From a checkpoint of a small transformer trained on Wikipedia: 11.5M parameters, untied embeddings.
Each number is 128 + 32 x the weight over the matrix's rms, rounded and kept within 0 to 255. Layers, rows and columns count from 0. Numbers have three digits each.

# layer 6 MLP down, 256x512, rms 0.135, rows 0-108, columns 384-511
147134116147084122163190081110124113126180130089094133083152182137117162099112160108133148143110120165187153146166187082132117159097129125070108034167147170155129082118142129159119161064139122185158085139135107120136118122114141117181098091172109075140113112024175189131122131114068169162126142167132130127129157114134116163127065150104109153165075168112155107178115127145154108160103
106090119164169121164124198154145109102132133067158140153162181089091118113165188141111135118138151080141091135088146102127136172097106180140219148116132138137147125134149105109109178152099140120153117083144117083088137092070107150115116126087189135129098103118116114087139186135136073177157094119082140125145204138134177062118112104136089107124161145173126126126119123138145103123141
113112168148153141211087119148112201106094107104174136123121103131153137105125154108204117197112089131153158119099195078130201112128127154119139148179168104102106183123105104135159152159168071136138142130144091142116163143068126104134143168116154096150109136129160125187088075101124135088129083111178107177153165149134116163121142153115144161123065156157119084174120105125142098118127
128093087116147140170139130130130144125134095101212163127139146073192191129167145155122076112104112106115138123096123174169071134167166146175160085132096133161079145154099093197155137163122166110170159124114069132132091083055167126100155077097132103067108146087132101115143149156103116162076079212094136166153200188183156136097080162152091104164169092166139094142103202165113106136101
122105105177099148086111098132093178088142115133107147097115106092142159172110129114147126111098168133097100116135090104138108072087160069221117112115139128117109093135081106131097113124107150141140238119134094147163147183118125129162155130148075173130129097101132130118064134104180120112168105085142143067111084140073129171068158091143098122095112083158077090122177143092155143152152
078146124231093119000070061037189203189034088143067012078069150021149153074148119142150180112105201113129121166165213076147143103161121095033041116209062121185077138143087126116138051126120128080160170155112071192143069150122160175117063124123136174119135116127094103186181111160143134004179168244172117120116071132119123169127106121141116193119095050127055077168150133168133139159128
167190162084147155172134088121148142081096139181095080171170124180092145123151102151169165115120076143141110123128118119095100141057125137157125118202117141104080224137121148134167151155182056168094103155139081118156045103099181180182131115119111097098107106174127147138114106102118124084139090134138142158097094168118114152089116102124139115096101117130105171113153151156085142138158
100120195153097131149127087113104082143153122138052143151118168136115115155145204152109136193116157066118065175058148145158121143117151131071132144151162116104143102095175111064097181073130149124128121078169132160083158134105138113177128160152147135103130100108093137086106123117148156137186135139102181123129124166160112122091152119100184240132196192087131155098101147167173165119158
137123087125147146149126153128102145106191120160125141121132140196114075192133169127105111123122081152071163164058119156171092164126189121172091145048126095100183117051105169126124120122158118146152071122051163110165178151098119064179129176073068139117100089125145123105097102110091136151170133118118111116125206130148106178078108122064107108114129123126157128146138115122104137104158
142095093136122061146106140138178157135079152208168138101112158140115108127116080110050109127101116090103131185103166118135175119171115124122179147119134162121117143106065108159157147145119130172126097092178086139167130113084184182118152085100095063086125162159146103110091147137197083180122141164102159101085127143136124143153168158140145136178095153139099065129077123143126159127133
156128137126150094146155115099124134091200125144161142102110163094108058119118113176132080112143142168090080146128144148068119143113124145136168110118089105136140117149123090131134150145191134188102108109147110110098112064117128147127127146152162138138106064119105066168145135120143086186048169202156104124181185137120202079139146141161098163119097166124233128195064121145127157166152
114166189101135161120128129147068127128114133118138132124108106102100142175116092172121098138078144094140121186086145126138207090155100099156139151126130135093119110124131162119147058153137075123130085147094107133172126129150131135153091169093097154161138149053164124166064098110199111053113161079118158105119158073130123097099105134085148107210094111103100174160144192114133127126188
078135121089090126138148078115084103096109129117128171138125101071111118123106137115116123133057139138091194114106168151170129147122098120138125091132137116123087102104131082122128070145105069147105139160110164108076078119092108148171157152146164111095096092115098125122115126114165187136106140106157153100117110054151189133153094194126147081137088151096089127152110157099205114123096
104054179132052182145111147056109130133084048073126162125109097121132087134106192093124175158140059145099132048052050140136150106107152170129172156083122088126133155119204086079158135130073086113101099133114103176076146113102154126095133144111162100085083133160123095110142189094072063114086098128107161148128066120195153105102174152153154128148094130121124113173227087082163132132141
152142123138163112144146141118139094099157117086125177092142167125116134130141068097109100100127126146160132163121163099116113106080129068172142136087118158112085175162117135116129148187108159142111235155139159102095113126134152145070155122102169184164160143159112150084130131120089110104072117105174144139170122075142119130123194171135142103117169092021111149168168122094179143090126
146161086105107075092144203081140089020089163117103186165147154117085145171221171135109126122138126122054171078085178131151136125172139088163079116213184130170072130167068156138132211065134174122163105102152120124190125137077125213086086118113106109152139072104157109175160076078144105090137039100161095098120090127199129086144162174114095094167156208152148142171177151152110177075133
143056114145172177122076133128109157172166153099131114137173134086104093161126117120118156034110111095121146137199101099175153129145133149162132067188104110219156079129141145089154099074123119142130161111123145143172111093113113177119119094102154107051123147179106075148139139185138125107145143163118148109156040118151173088131191136147146084140118169158149086112167123104107110170065
093081127123109098142121090177116183089126174118147126151145169115069177095132192132126157057164176098159107138132099110120114151092136082140199154095127135135163144073133140124153121099091147151134134128133174139131112130083118091138117119136140138093140177104105063136105071166140153150077118071122145091102122104155148133147120144124120063130107149179205153116130090120165116069113
115067157172124120141116105098126095125132182135197148127177103086147105096163154096171137120117088096173143070149074071060139141101133128094115154174210073137147116121116056111104123174151154153190165168197086153179126089142120160169101118104165127093125161104133146080159116125142165128156116075136142133199073167093119195108179122154170107197118149149135178132134132160131088118148
092080189160162174145156147176090123039090154152109110161174161154119117078175171170111089125130171079175180152102146128101140156178123172100146122122097110108144109144096148178128101079108138148112122193134102121142183183157114090042175124098104116129128118109110130124143081125175080096225107087182117077077136106098161093148102177180084113149144107052136154082123132132131143147131
169118111108131164106109154176087179166091097154134108115147133110146125131088093135138161131107122187131088119074141138113093133136120156120102075108139087105197090108144160100121180105128147189082120176111176084098130210139170082199140184163104144142095145123108190167103121138168124082132163116104159163106168180108149146126159064138103162161130116154091163102130156110136179178131
129119096126138067151147119108170153071134088101145150148112151147121090094138104046123141115148115116135138159119121132176172122120117101140156147048134158166122086157146119147091116068122110128144142137098126127138142116154162178152134098166112135145170141133082190125064128084239122161134097084113116149144048155118126119145095058135157129136122137116096159102139093116070087144111
139162143050118167148143134082070158137095117142136145186125127107086138094180087127110146162120096117175120163108101091134079145049171152111177110100109109159080072113095131098124094152163115092111133139148149123137109113122130072133132126169189119121088152087182145148115067105128203149107084167136108132134142132137070165125087125151149121101090084117057154129115065092209131063130
207155183117126106118114125088102114107133114125131110189109114117137112120146135078151127095174151173064159071122108179198130151056085099153099143131159116141117187098105124140146152115060142115164089109134170157114108132107127101112165094143152129143123091071066119124134119148109094101154156171163145154105132083119145169119118121095136139120055114107113122116120160174163116122206
125121130122098175147181122044132147149118130154135244153121108114115161179121190150099132214162098101147064120086139121151115146105169119119127080063110135075159092135165053163128095137123163090159145130182146141100110173176106149151123152082130148131150140128110173092149031142137151109133081141152102141144104113078171146150126127121066110138171081116124142110110144126153064117123
132143159107120110181128122091141142167113151110136087181194127117162140101124109143113157156127111070107095088113092131119176145117072125090151135112146149093118143188083164119167095120141167150075152121128160113081096107112102146127163089133165153149192109082122122182129135174057144176156089133071208102131151138103140132114117085112200174128108097114112101190118119185099159067130
151105103121134080146141130096103169098154099168141089091152038165138171079132157183108134183121102084192099102127168125200099152126137153091147120166104106115103068161109168111125159081124149138174084092152145178139113121120095194110112067089089118166129129184189138057136134096160138106064153108096132161100134152102071095157118083089084108177150121194144143130112155074112091149146
099111138160100168124152132153123131136172142156128138117138128128131150106099154111141109143129149183125085147117137155110140158141109182148075137129142154159152149154078083143102080114102187164075115138123133126109127127118141078037139098166121089145162174149144150133137153177134142125138095128077169000092111165155115133083084076137105106169102175112094133148161123141124160156084
118065150118136126129153135115113122138080086146105152065144128118107116142110100094153162112072199141183084181119155136138102146126124140168110166101100098141135095136142126155129119099135168148180139135104172100076102101097182114123148082173124118119139143127166150161182113161150106142122165094090079097079117110133137142088131146157095179086139085110121106128134095149122106146150
172077174104142169139127124083128071163119065153142170149078151106102118100096143098096184100105141163067179164093123161198115124139121142138158122077191171131117176055085139171156162098132133058155149163139165138144129136079122151134135147162088071082115137182147119094115104072052089122141155090146174073153125155206135154124163083089106132069187127101136060132143108155126119142112
101107167097105180102097170119197158144112165113126042189149102161143083218103110122176111031120140100114128092120145101154110096132125108131144139136120135121087115166117166116194139109141131140133174115125131122147118154112111144101096097149144097129105112123100161083139130168099127136121121143093093174128176144167174065113095136140144135141136133166190135088110103153116112107111
120206100113114083136097086132099177144111101156113109149112134103147144129144090100118086120141108107072135147108188171147103085124097069131145128097098145107140108097059116154130173193147093142104108100142104066119149125109108101156115104168105145118134120142151079127187118145103107213166114152154138134163098157128105155085197099127072143084171091129152153145111117115105112114119
121087179089138128141087071115113131150167211090190157156158146189091121152155135111065174119121081121129209190135115154065176067147219097166095102122157086104114108131111146154086073148119187109105128143185136103138165089093092069191141130116151105156147103187126096121125125074114098140123073100115141094127100189152157211142130043171116131116142118124152119103091109130118163126105
147128118085089148164152081149144191117100141148137105201175110156157083164141117150135166114112077087131069091128098172191154121119165156099103110142131165058155094079109123174141073119165100114172142129129089113157103134147081165129092115089148083144138191095123181072092136118212107169161124129081141119153130162153130106101081100130115128180145103136159124116097143124096113105167
111144128195203103118104124115169125150152131139117097137088071098149112122133118175111129125145084096094131140122089108143156135138132173140128075180152138105116153094161129156098102120116117130139113120111067105126149095136093124140082097127084095135168112102108087123065112117075099115136164148139173108110166123131063074163131129135110151099124078126153172119137164139093126126100
108137182220122160148152094106116132086141132130097159133128178123139094167086138174064133089069087143083124074127086140142154144079146130137146144139129160052148115117137105074069137112187098181069178118157105167087173165144111135110077099140144168190142137113070139154106125164148145132121070100182130112155102148138165083133140114156157167138158149144152158173191081109133108120155
112112156112094154137154108184073142161125112140168121179151104125117182125174192147130085148130146159178130141104091139162133066189120158112132107145127154076146126131099114140139085173184143120105122132075102124148129113175083177111158067150090076155163146094145140136108116086106166147154100119077146119100142114089123144129145143079081129149114105126173113110156171074063191198122
163164166117107137107141187138139098131177107117122126148111139124119121185133130096104111107128105182139140075084130134085106126095103120105118146129145133119166174161085138060156141108056112135107176203139078138083127099083142174145144164095127116135152101089127103080146151120141074127153085113105119122143045072094113084113168097156085129095101093113109139128115089158135101115118
161086074164135061160129122044154165105101173097102090136172097142125196110131128204130089123161139121152182160170191114125099174076147085166103152111105148149140081099150124157133121118116083144112143129164089114136175080109094136137122135088118127137124080068060138089164115132108177124123054160184160153100103063112093154141115111145154107107132109112132125144141074200169093087128
138139070144106170135124072177085110138197124157118176149107123133120105127110133102183023126138140129103176053070105129085126090065148138132149124100159135149128139156138161121133131127117123081185084182129221125151135121113131149162073116120104106071081152111106110099151059126126138157106072220162147152135177145135178133140169122102137145141179124137140108170120135118146126119178
109087125136162171056102148231132128195132178065066111123137093076130172182139133133152081115103168056159119089122127169123126139103098143063096102172112150132101111116119144130164123110134130100123125068128163182138150103080165128158170117125117098130108097075067124129163152127144049116177126173136143088118129100144082136142152132086125113134109113143097070121099090136117127110091
116148153136125111129122144058166131154102199139140065136092107117143116084086141203109104097120146116152071111130172119122109108136079132172125065179110157125117185128115061119114157122120169139065099101156115164126056126144180187160126131096142144109175120131115105148150098127119141113098104122165123231086138147131129170062141115086145102096088076164089123147120132190081158095115
099087153118118158169120125104122164143150156126132102148132125141180099131144103096146089109125137077127119100070159158092134121141117125147111130074117132112156170163123088204106100088135095164113142142134124086069148188128089110101174166158107111149174172147085125106101133070088087131143151102101161120089143147114119129100155093107095149144124116184070115128149086096130137170120
105152108062070182153129095174137070134130087123169120115103089079158089166160143147145163177084071080074099110166111139117138112144129119104157121122111152051135189090150128147143084169115169137084144095120100113183147044083191149146129127173171112089137140138150118147144143158134123133049132107149117113153094155100141180051085115122078140104086105123165105105105095103136074161168
100134157134132160193100098116128152086107119120146103109085114143061111171146153144140142127148110097179185096135109183135187088113129137166137104122211116155141123145172095121135142114062140219104154085127217157150134088113158162090127126110108101166134133205197122112128180128112113120150151186178165102162061145084174143112120106121151163102142116157108113138112123123107160152130
099126129155115134081156126119111134103082089138160153153127089100121140131062141141100082084181210095117162101116177161138139144088088173125098183148128147181073127138131141126177071156143119143192100060085108100162084148165131128120111090136170144099135106095084117117117108153116140056092180161090102160108113122158140135143053127204109131154129164148100091173135100142114135107094
076095168102173109164127134132162142068138125117177140057126130173125138124123097068111140132132188157115167131062091098115165098141092136113121135087173121187203139119125096148131132149086116170084105093135163090158180158090166144120120094139106116090126136111130131115069172096100097120069156131088115151174104090096157146173097158160123092149126137208155131090144098138093145131121
168173090147144164122160124090157123135153213139118084157157106076088084187124114143100138101144138123087166140106117103135112136123115149164159182146113161131108151110103091135142126099148122074218113089134120160083104075133126117163101155093116191121117083103140080051086140133152155128121180073129117118151085135175117093179156139094169115156137159087138173059142143131130110156095
201105182102113182091165141111131108179163098098193187100131081173147118109175167132157123145127129158109106156079178109112080166101121180091094130127141161168161128110164191171111099177189118127126112141121128200139115136150133148125056112149104119114141073117221127166169132156134203162141171088186154163113094201145128128079110107093068134165119135118101149150154050116138107076064
139166117123094133106094103124123074144091084188110157127106175095168209156151129149149112155111138180117123135115157141186105050111168145152101151026140158115123088096154184209139124169144125129146104143111212151153132144088056122117114139123088049154082155098090181138175152132134060156110130116109151147139116131109105101180109104161141145146148177166130141122113148190129094127123
119141109133068126172136126141117076121118130110196134177190128161140155114142097095120106111112100120120142070138147065093090186091080124108100166133162156097098120090074121090143151117146125134149150127102167126117141091172110133133113125146236107105109110063068157088143138096205152136132132190136117129194130086115112153137193148130144133134159127143117129164048141086081179182176
184119132102134151130167133127134123175186150153140102108130127101155143108137112130148096174173131076186097127082132115102169168169088166150150094130123139114081129115159169165135095114107106153112212103164132157144098129108096117133106166081058181135134124142131113106128144153106105151130068096132068091109134132089108157171128124128120160134146179136069133189121167139094109135114
134110139071145155098120166059086148131148115163155158108155122149150081122131104042086070107087156124151173127132091126172079119159156041130121108142078159195138123146179098144098128183116084108129162185067183151147153113108154086153149126141144162104096095104167122151128156131185111104156141123082145165103139107109121115106117083160131106089068091134174088099158113111096065165135
112090162139155172098080147122127088142123159044156190126103142132182089098147134140103110115158104132137103182087156184075100165094090129094137082115080122139096114142158118145075119140124098130124120094163166076128098084113101132093131134129131112147089090101153105081096098050125104182141106105050152156121092091136129164142115163153162121166159112185127077157164157151080165115107
185168183144125128095116146124164140110098170095063117145169150109119210148137132092096189153184122108126103092143141109102099096070110139135119145201065187090107098107105171099087178115173152101083177122090086127177140152093099137138155141070075092199146138130100141146154142097112111116146165131099088174150190075163147141212095139087153085185082166155107153173150061123212146098144
117152156101161128133111103094113058137173180149079056140142125127162132144152105161106128129135149122077139107144196139088097106129107114124113109139155061107128109105068121131073156105102155133104154128098130154104147075071117110115145095159128081149138099099197198088172107079124127102203114092117113127183138140162113094147148157167147106084065138172176122144115163165158144180128
176080117094156132117089092161103096108120150129115151147187148095087150123134137115148169149119119116040195101158027178101128100068174135128134162142125155134070110152077142151152183093127086135109135148135142154103094068135140163152139188158078125120177095130132186153155177136081151157127198233171087113148113065114128015121100152070109113040161129179108126151108084159126154125134
077106190077125136171142111111148131110095107115128200109132178155130117127142092174153158124103136043070133136075111158139147086130138119185111088106108146144164128090173076178113118094145092138120088077136159089157153116210160134175146101176095147134143162153059147126108116131193155084086156129122117143112108076081139137091124115126193101175105101136127152111105141112184098138101
072098188150127112098122110142133160108117125156096193094077172133168126120111176145099163122123109122113133041110069111136155104101194169097107112110123110106126126160037119141128109130137163115083173077043102116129103191109113119119097186101150184174172110128104077146127159147065108129125137107167119169175082172073097140129107140139105113156136131166107110132101157144093097132118
108093121091099110197088138136140133174113139192181122165126125135185092134143176123157139082148113099072167143098132153172099130167126147141135062106129110108159173200118133134066163080141169098082122154153134140122138109142105155112134077143119090144184127173144069097095112135166108158161124158121154181170148143104090088129115143143111139156115131202170107127073186133085118110175
108137128103194125172114184090141085161156177162130148142191158108144116092147115180209103141180166064080169093145151115140080117111132151119155104208033113128173117091068131132142116086148153143083097132166100093125096145090135144092124100031132140136146065101131084223176137156124137113084125114107149114132168129169137109124166105108088140115151102144112119148121146155113134107028
097121120106097095152071073130134121093191112142129150147144056186154167192178159092151155119129105099139155188093149160170108135159163107143138153092132084046173086079183058184111153172097172114133080168135149084190115117132157106201158129128143106090180107144154157132133192134181098136136132168112136124120106106112093168111075132110155110154167153144121114118128202135123148123158
164152135116134183117128143147128125165118144177108127131122172122103171188141126125084122135073192172125200138124137144108176170131107123072160105100165141170136163175162176035178127086103163162124120099140134133085111119089141116139125120076164092075126150184096079177131155142142162186141152056071060166087095100218180032167219138179199170174155091080176169138129130118154125141165
137097167141046126097119170141084160149159095105155138111123135143068112165175169123113088120117151093142160101111101114084191164156144171132113135118172152083113123154143115113170151124104128111169105126150167079194135133112103098096071136194058116129096154136181135176102142051117121061092064083228158124109059115107131078131075134120131156154112107166167085110089169127089089112154
125163141103144148127170112083159127129124108110116121176107155147119096101173133116142147195126127156112152112125092120135087159153201058183122180101112140108114127165086121156114148107073110161159124141048107081149121185129173128104128108073136105172177140144152179203105148092067184149176120072146136087108084173127056118116106121131140174174154158119166142159183116145078110109105
121158167115049118109088172167148126157108142110141163166116101130103149128097102091158111101108133131058107126178141153134123116094151119147114149130157088097097104130119125138143109106116140143088143180153115114145149112119166130121152108100180121125079125130099115118090135143116131153129146112088126139168149135090103179074164172110206167152122144141162135087105140163141118098091
110100149131177143149080096097081165084163139125187063098113154105170150080153155136201164090157111124195103172123161110065185152103078107196086111163137112096134140165089125164124080143162141130135131129137127119130184114188140059135222091146063193108115092074120134122136226109106089130116116126149114184142137169147144075136096168134161162188037106123164126084109056178150163061117
155113123131160052242132103134106082055151138123135154104124133162133100113153091132085168094112134130099085178149106169161148162120111091178154191103099091102141093075177093109105093188075156146185141075121128116138089184109155177137181102155138144166165089130162178201092122178166147156157093094124167083162117176170099142124102107167112123125041174115140093087072164127145074170178
061053145139153168163124182112196149139180127137146170092135101083207129089119094104150142154191141156131110155159080111131103111130176134116105153177053112071160161119130057156135141083145117117120181146100172192112143077116137127169149182169161219163203108092189126150120157128151143127068121170123129141170167049156177125132121127117092117098078112157094082085103139119094125024126
137126130080168133093150099120156148114120107078103163154128089115088142119116170156081158134140165116077129142153155083150135114122152084123172147111188160182144113165126141152093095111073104123069135099145107141109178124137136100123144129084104167141109084130096143127138173100084116097146098129173114091204109089103134199134143153075121181144164171161135107118105088080181054140115
119121118200156139134133099127175152142120121164128072118130134132132129143116183111097163114120133135150102175164138143057142123105128087092137149127121123125136123134118086158129091127135103129123159122053177106150092144188166125209070173166091137050120144137095122126102109138089165106120117158106094100083150158102171135118082098112116145080148148158078100150181161117105161140097
134133144146111103174161115145104072209132098081120090142064127094029136096166126095119103100116126099126053168108198163116170111098110061099075143146166090119121157128170102109107115095113130100174175108103134146098114140100115145066125167145177130156165111075137161125166153135127084106134118131102189114113129101146083080142141084195116110141107080159159178150139126172159138149171
132088163167115155155106128159198170100138090075094150174163133146097102108116190091151066073087121197118151130156132104104141097109123139117093153173154151180097133111112215163111124179175121099104146168108083141158164082147165131170144113138166138090147110117142147081154076106137158097100142156097152123100145179165141134137174082137146097178136173158122103113132115195129072075135
103196152183130143171098093116156138126102160174103166101133132093092115061192095135140140139150084109131136089118112148117148095126152114130067084127138161133118140147166162151074133118153176158125095115062101208188144224060108133150128089180133142147077150189189195129132083071144160139062116150158152124083115153039116122141158132088136071146156160158154117137153101159100160147135
198107118159172143071186145140076178121080173144021108167147053129091079148179146136142145165135154121127168063109168151155114080110149143129061141208089077180165058105179166143130132128196096113145231124061076150121144134106129110150147119100139127074111165098072091152117159095062131106121079180102119104062159097108217036168112112087100130077106118164166144092165150142150088150101
125132123111184111164172117146120104165138143119094159071186115102110119082134111134086115124121079135138104198129105115084074130096136092187148133106168128141116115146074144133131150111133086125159205099147144104133159215097102175118107103161179120099113113123142157132134125160137121122135161100148161081093123103138148114126121146117126141142143090093104137175197086184188140045121
174175100129134133161119113181110113140126204105097111126105191168107190072113144178134117143134100127152110108145111087140151128122115185138093104199117131106132138156105133076107152178141137119084137094135123177121144107097108143160166071090168137131107126110142200156160151112171119151088121082171119148164128153164124110122112110137144130118187157121164101096141147104125113092130
132138169146107100127146123168126129111043097161107111143189126110133099180166110119156139120174068150089164138115189059136141127136100143189155072175164134185188103049136191124157099112108159131179197113088123144175166158139125154103139110098071079143082091170097172134127080156116108146174161110104150089159110127092159175154147141073124164089167138116170121123059115111135107186129
092162121126093167136110098135132123102158129161159138098090126121164174133125159091137119145187102124183142188148118112070085100150162115151162138086088114059140137156142125100070137080046138164117106146151126094127041099137132211139124128120140177138110126105092132066172087100173143154140166142133131177120158125084144098164138123149177107129088154111131149095140108131142130161131
119108135174133117153197139138086157161025159156143067165092191123127128115115150117150109113146210105130173149148077150137146123151110107124049086098151116101153098139152116121135130128121093139155096112125141155091171119137119172120107155076161152164106148066126120164136138087125096056135146125096141113102091160179147115129126131122169064177130129116119170124100113157112213139114
128113102211103156039079128132108116116136140126130144156061090102185160084168130117111094172087154122101170107123094137158117122122116113137089120165190102130090103139200160096143143141139117130210142093094165122166136071142095133111208144159170131082139122123141161156183054113114092113105101127115116133101086151248166118162150158086201114110153141086123172136105111112150088107138
119114191066130141140112116101154059150090124084079128093096125114118093098147120135129109135087161137149140141099091140107126133131121139149156111171162095179164127111130163166114113135158108103079142120113114135093090104130113102097116129104119108116067089149106092118135154173127174173110112062111118109096148105116099136119117074115158119145153132078092092204127163094085116148117
107127134137129109125104091125133210160087126115103139093061082113128112152104114139098142082122110156169157140075100069132127172080116115136138108198097124121135072116086061113084106134174173153090118081119078127085132084124116146129101127102091184144170150166053094167154139143114120091139162174128054113150177130147107053115138130092137142107106103084124071089070118148116082114105
183094207078155134146108075178131181164110121172122108115110111144137116127099160134182119115153080173171139127098106101108103135123123106147100100078139121157134078166180140122192125112107101131080113177114123121130115098159161144168110052121183107171147144111103151116097112130171220103044073120126112107135116148136150094091097152050101140129213119153162073127111168092130178109176
111071176159235143142120167115117121124072129080090102180116136112152088116111134091083173047084114050078123082144148085140117143096146132081172103106172141168107119160120128137107064159126092114119120114129124111074111120085132155114117094149139148125141168095152138101106095126147161084096121116136127102171143160075089099150082158170134083091119141080054174150126101150171118091105
192116092157135122130135146155088137151094159067121120109131123155113103137129160172168134104127100088134124170140108180141117140164126100143077155146137118135139128115167109103140109162132114110156074137189073178073061106134118059140154099148166102105192127082105159128174133091166117157191143159096182129116135120164121145151137193078063102188144089123130142090124143146155168109102
098116111162103119075090116164119131169134171176106117113124104107141180119145107102127121138137155175143109110133142134204100112097117150091123184171134084092102118131136114117157167151159115095146106128128106073117112067094126135106131116148112116093133137136083114125136109123155169168133093049135146105148092000140145123124123131066138111101115111079139117117159135121077125155129
127147114119139169074094105154144122146123146148151147094154146128101116177136138149085173152126131140080128169189099176131137043160086102155111133157086140113162144132109142120112124133118165167182112062134126201135144118144105161131115119143134123133153105102129197106139160173144163180158105136205154135078125175102075116093083172105170108129111183129087126145128126155184171100149
174117138098104168118159160077121151133092112072134073171141152082102180127089136123064064121131103102106137139135094142116130131122067155114097115189123158185090118142151166144110132179114125137138123133157130148181132127105035130033130080094142053128070134096158066175144149131138151049065094140140132136175075112138127144122122131082136145091081074194152126181102158134142144131146
144121143090101096138120122155204106119061050111115171162146104112145158069114145138119073104119089144110108078091085106126188137118127150146143110144161112136115174118148152075109074145200206129117160098114139124140168138143131136122085104129120179156125093154108137102175128173126096134134088131131114139101079183186139156115097110132067210193107077146142165130135097104181164159140
086173151136132145117157122132104161152081125130085154113140108101080083110120112177130150146153094143123122076148114130142134104151169147094121166125093130119140174132163136154191148142121090116141145125127091174114141142151123114121179062152105133092155119124144132098109088108139072175141136135088227122159140155144121216162139095123058062133120117067171133105105082156112141165101
078110147145145172107123022125166115127105145071158100182046169101101160147143140099154197123193080104112134101092140140134116108150152085123174157126132121164121157094150167129135141098106146119117177117099140139210132109182181153160131144153106166173125212094075180108136118166129095161146112159137094152109169076179119142104063081192091135106198160172102124136167170200141090054139
182152171108071151132133100157131100101153157196177097141157163095078168163163166137098158121163115107192146200147142153166131136107162160133112092142130048140099102094121130144127170095102148080140129145111150137121073198110173142131087084124145109100141116132149095146130115154132155152112145212064075113118098174109104082181146145114140133106126092138147175126185148134155074129112
188129145118071149125137095086130099100125138117113128079118162095170114122086137150150190093140099071071102120051140104163171140148123101173195127125134168123145164169159108214148158133152111179145108144167120154226185165143117170136170081129127128140096137149094161109111095098136153146088182101113140194082140116185114084125120121103085124114098076195050128104117095119102120104094
088119118094082173130080101124132116192157135087130133133151115129071137110097157124171134120215153090073130163109163102201118176135093114158112126082110194182119145149110128144101109156050118117153143085132145192107139130165148158111099122100150128115136117108144145166080153123105094165096116131123141099093113119138059174108112177097089153111116121118144127121115162099084152087174
148127145136160145122098156101145168130187125091081146132167098138084126191117110130135106116113087126103153086152128125104116100157151107152091158189124160099131152099119110092129132171119124083158122115163142182125165109151147098112170117085121143119151126116101164161172118096082089128170156160128106091194126086075116110124145142180124125125122111139126121116064114134177105086141
152155174121085103161121059086095095080146135078088164126083154106142101131125114195137091127089103182138061157146186203164155150134098126132130116085132105074104135178161147149100108149154179138134124153186130108136087094176115182140101120148131189132153085141138120157105123172160138100112136127130147093139108119149132199095120107053166104144124175044120129182102188108110119164128
132122158114141160126145143148098135126121101106192149114147127110137097159117155094228154097174130106126157135097092105040102187100092145078102114095161122058129149143162153184142095148086129076155109147176116169135140155109151133130131121087124118119141133114136136166132124100148090119149121107070135164144111178107105102097164154119125155106136127090182148106077137174152184123105
109147191056122124162166154078124125103144129133116188135112104070116128121101157121118155116129109106155174113107162123134138147119064121147119108147119142104117122141112162143111105102162104159147107122101140100078140171135155168149074130159157098164138157136132089123126103128164094091132095121121162164075159181156158096093149125164129111106136188160103076113113113111153161033119
107129113122129127120107200106129110105133123160105113130136122124116076126124173161064059102152165112122118114098160104099151108150204142103110164134126115115135079148148083099148071094186111082143104130132106100109139109103087103115120098134109108164131190116188148138132120149127130109153101130092138113123120148161126168183181109147177154127140163118181106165125200125124050076118
209110127090213091093143101127153118107153049144160122126137123108118164140103121079101148119088121132103200082135087108135106152100076125125129143208112163136138023111122139100137138171086136133116162162076116121124136125114217114136150111180090086156110123128103105137150136046098162100111102124124170157127137124130188134120147093122067141127097121121131154127168098111136121122108
110127133105125104158128136142146141156186156169148115117175178159143130132085124127120166088164141110131137107147133150140134163134113105146120113141096121103167125129171151106096131113123131170119123075106128139128152145194093126120155125158148188104132148084125111162083125182159141131137149162131141078171132155174133120173111105126137126180131107127089118036120122101174138128101
142155156089158164138139122100163161136156150094108086101092201121109116126162137128157129114134132142163097160108174129150173117118102193101133096124107067109153154081119133167069130131093121194090108127146121085080083140126136110100170148143096132171147106148110123143152103149118046114074129131137100095089089177147104104117090135129073134188096165165090119092043141121140125156133
141174097129093183132174075103135138113112089182151115119136143142171159059145150130087122108127109118105127097131065127065122151120154133184096108082122105183144133125140138154135098104079131167123127116165113149127169148124110144129113074091077093157124105119126095131138141122140126086126120166146109127136104109144073158093144096133121156120137054160131096131084140140128024175147
093216128073113206115140157108152106127130127143101123155150081137161123049169145096079188098206117170120093136069080108149137086124096124170116143077143156131119114176157159090186089105118154093082183122161109129180206133113136076106173129184140171131109154149135129107069181096100141129158194082149115140099118122107158133158102122161091180102133129068128140122170120105081113099153
143144154156134125097120117166064168179082128087164058090182104133091069087079111196133145137183193122171180130086142169122176171110079134122073069145106118095201096094124135094090071124087122110159099129172139118106164186092144160080107150124049054127166121135139146152106136151165152096119130106093096133126145099103090121120105100139122100165163138156129120181164106182199121108160
116110101181128125162098164166076109156101125083113126156148123107141145123114159146150142156110128127105134075116161110115148120160132123125134102128170172115095059114094157100145144060047168089142128156165110151094155143113122023120107142160139144083096123111085166123118206135156116156209079164093141062163117155146151173141158078162113185123137135089111094107172104127136143143101
073117078117087094168148129140139102070139137140131144067130145104093128145157078137137107084128152130165179110126152184076126122062111060141112107091137118181126106139105111102093183163066152142115133203138105088154102072107139185118165092106130097115103107101158147066175116120177121137076092133110169072063088155170170102141169139128148048109159119129165126126163185164146165145112
105112166122110135151153112179104164138170118153118133190100151130102114085215073146040116117126131154129120145123143063171094143135146101136125135096110175133116174109166135073161050191072150100164129116139140102116092148111186080140148112112161138120170131110189095097121136121135127097109092088126237138112131205154034123213057151133137139114064172091092159118074144065163119151155